config.yaml
n_layer: 15
d_model: 96
n_head: 2
n_kv_head: 2
head_dim: 32
d_mlp: 384
vocab_size: 3269
activation: "tanh_gelu"
norm: "layernorm"
norm_place: "pre"
norm_eps: 1e-05
positions: "learned"
qk_norm: false
attn_scale: 0.177
bias: "all"
tie_embeddings: true
parallel_block: false
init: "normal"
init_std_qkv: 0.051
init_std_o: 0.00933
init_std_up: 0.051
init_std_down: 0.00933
optimizer: "adamw"
lr: 0.00355
beta1: 0.95
beta2: 0.99
weight_decay: 0.08
lr_head: 0.0084
grad_clip: 2.0
warmup_steps: 283
schedule: "wsd"
decay_fraction: 1.0
decay_shape: "square"
final_lr_fraction: 0.0
batch_tokens: 16384
seq_len: 256
doc_mask: false
train_tokens: 107300000
steps: 6550
dataset: "wikipedia_en"
Each number is 128 + 24 x the weight over its row's rms, rounded and kept within 0 to 255. Layers, rows and columns count from 0. Numbers have three digits each. The size before them is the row's rms in percent of the matrix's.

# layer 12 MLP up, 384x96, rms 0.197, rows 0-28, columns 0-95
123:148141112108167133089116106169085125111106112101149140121090102105075142105112077161149110129134135145108147126128131128168140077102136086130168151144099137160132129138168120130157156151087149132110099129122156130117128153136118101177090151148130137108148121144161117112102124099143172150
104:134166142152162098128128110084091112111096130122115147122109149125125111126108139153123122111141140127133159093142113120119147084131151132164145130126153189165098150142135124123125094112130098191179158130093097103155095146130137113120187140111124092106134122173118123144132138160105155085
102:141126129147133124132081104147083123158146131121147130086123115095129172117162075166146111137139141171138148133137106152132155127151091137074106166141174135143111141144147116104069137104105139130140116149120110140145149157137102081146128181160099156115127103149146081126120140144134119138
098:164132124171156140135084144105110151110091147158090169122161167089106132114137110113164147107078104137091149100112117130112173119109128101162155110135122130114123166152127137169144151103113144148131162118109138147131089127159144108114108120098138080154116113118102132095144138129158175113
094:125168142136134118100102157147117134161118097126136068108134112149156095160095112127110150140158137138118174112131156092136187129137103140107167110119105139116107117173125122127121084128143131212153109131119087143140100127115126116115161121066089142093123138124122126125128115149129115118
090:097165123141167094091153128164131122123099112104143115119150148109127102129111150101120111155145141135115143128121128119133106124139167151104156133185141105116077125177134098114117116156127111153110101087124133145135112086092118116140137172150090144078110119119194114140107152089129158107
122:168143150148112125137170147118107072133117179079132132119109160111138097078119115165156134157114098108114150121107122139125100111183097115130141166090145159141128159149159135147143094069104100148117123077099156145147122127150134123136171146136112124138117107121114132118118097104129126124
104:099134103140124110145135079132125073129126185111139138128197131109131133116127139134195124123129140099075171129144159114155134069134128119127140099150146116119123169126116154152131120095148093132120118081125105167137103114146115138121161132111127186121126139142101148112152113145128096128
107:133153146096133104122121123111147136185137127085127114103112173110060161116140123126124118164119138112154149174143143067106122129103145144119084100132139116120109124136111107151163115145130112167097126123151137159143125132104089126126159132112122069134155111156153163135143172115129095164
091:150128119130155099100139171147098121104115126125123168105139140119090144120086135155146118137131144093115160106125108139140142142159157156175156147145143124079134139151150120126124159145125085145167140145133112129182159097158151144149130136088087101120132123147102106088110124076086132173
096:144152082156115114060135092109106150105110125086153152137166134146115123123111098097126141124174170123116123187139143099133148093120111106126121106134119115105133114111144120173108152148122139126181146163108133144106117114134074103141166134122102101142159133167149127149144119170127114121
104:159144147180152120133136134123140087140107116048144137114197152144104106136133092109134122112157109133135132140134137140121140097144117111119117126126096129110122129112114136161119077131136106120110117142102140149090118126149111084149161159135123090090115166142162152111162176181145116128
102:136150098129114110116138055119123119144095114164150165125144117073122154135138110145109102128129152118167148165160139079112144129148127085125138104156126120102119116134161115146123100149140146104102136130125135159139095116102070144128174120106132121115176101151120116086147176132109158107
106:122144118202097121096104131125086126152155122124186130110117160121134138167129086150145104142189107101122128115125142133146117112128136132130139146111154112122101167173108127075073116135128113153144121093113101108149114096095116121143146154106156155117109134130157107129141126099132093162
100:133144137166139133127121104054109149189128130101119130120115130079125117116099109153120146125119154123139134169125121104153109115162111100141118112109102191135143142200110111096122109138123151171147123146089113145109109144133124119116158152112102105121171160122129144131129113157159081140
087:095125111135130108130150168107164102126100133093127139107141127086099105108082155094193116121102138092153138158150132114155104118136151148150124168147141137153113132111137188140128113130139162137126179105137112148099147111148120137150146143111114168139130144154130095107122089081138180122
111:124149110159114109099101103104091157143149122130132123133113103082118126121084104124124104155142142137156147164146142137118157108166090073119122126117151112156099155147148127105152116134095123117140099156128107156123137061101081142144127165138121110149174147101184131156125139175126113129
087:120120095170115111124116135131129083127077147146145198116145133094139097090102129145152140101114104149078163140129115121140119129141098136158111130134156150115149165174138148141115118122107164161111126110158095127149100137176120139173115121155151147086142154169105121084137140117123136123
097:145116109116168097143084099109121144141166152122147159105116100122120151101093136151128140116122132146181183156141133120099128123110134114168124144131155126137115162158114134135096130133092137123116154120184086139186123120121095083120154128146149134129138134142150131051167145111133136115
094:118130088148139121094106109129143109119118165165097167109136153134102131147144159121122104104135141155093148092117134119128167133169177164149130139144155120104090099142164155098153145103109082150160113104162127132148124083121151126201114111102136112132115109141126106126101136083118124143
075:123137122106129119143148172091137178150126167123119127091139138090108146158090127096137136133150089131116171110132138161087084132124077139159137124135135126142103122138104167097144106094090096154130129119167107126161124145163155151162110131116127133156162086145110092129087142101114146121
092:127141145127146110127125156144144181163107131102136103113136197149099161124134133136141110134147123149143138124145137136117149126107118099173101171132138122088113155132152142141108120111121127134172126136064103160130125120111164062127154139107106115182118058117113123114141151122143127096
093:204155117168119111088173089076147146096130135119121122111131142107064143128152130163110145140118161086123131142149131118152101093119147105118150164160124127115140093138124118119148107152145124151137153145107141153108103123119103091111184157114112119103104122119146115112103158123120096141
091:164143103135125129086108115127110136106113143067171134125154145132154128117088136123130152122117160159119120200154167089117098127078102083092159135115140137135113140118118108125101154166102157117113145095134116121121096126133115114128167144167114154143126142130160084127118086122139163133
091:125124105183169140120074140184125068142133106132092161108172112123087160096123156112145139130128131193120116144107120099169127145102161120151140128123133149135109159114151151140123101101125112133139130146105101131109125104137130118152136121111106163107126136167144081109115156172119133128
107:208163117144134111108150109090139153109133130108142109109168145120168122128157112159123156120149102093120167088112151085124120092132124118129127115132128141091119123133153120112122105116082142194129106137111161153141080152127104145134169113105104124094136128164118145113154108157131150108
102:113123101124155134132102124121094140137074127149082162104104136101109121112123114103146102168089129130159123159193102119137161144187108128157095138143117151129142100147126135115092131107140122139161119141166084161135126127104122123123109155131111127128161107154140169078127164121115176115
097:149137144163108123139113105086140126143138160125134129120134178131106134119136088134118142180152095116110123154142133140105157125156130052142101140144149103119125105156101116073122105123153125164128113137153119164132107141129115077165182151106125104164120073107152110132168108135118123128
105:137128121151151130132141111130062120125144111128158123088151167143103113130129099148118113152075107135112100155148151133140195138147091155143111155129141123148110093135154124116125112095119114131121100071105106148131127144195137115156134140120150109094132155140153110153183170122099125114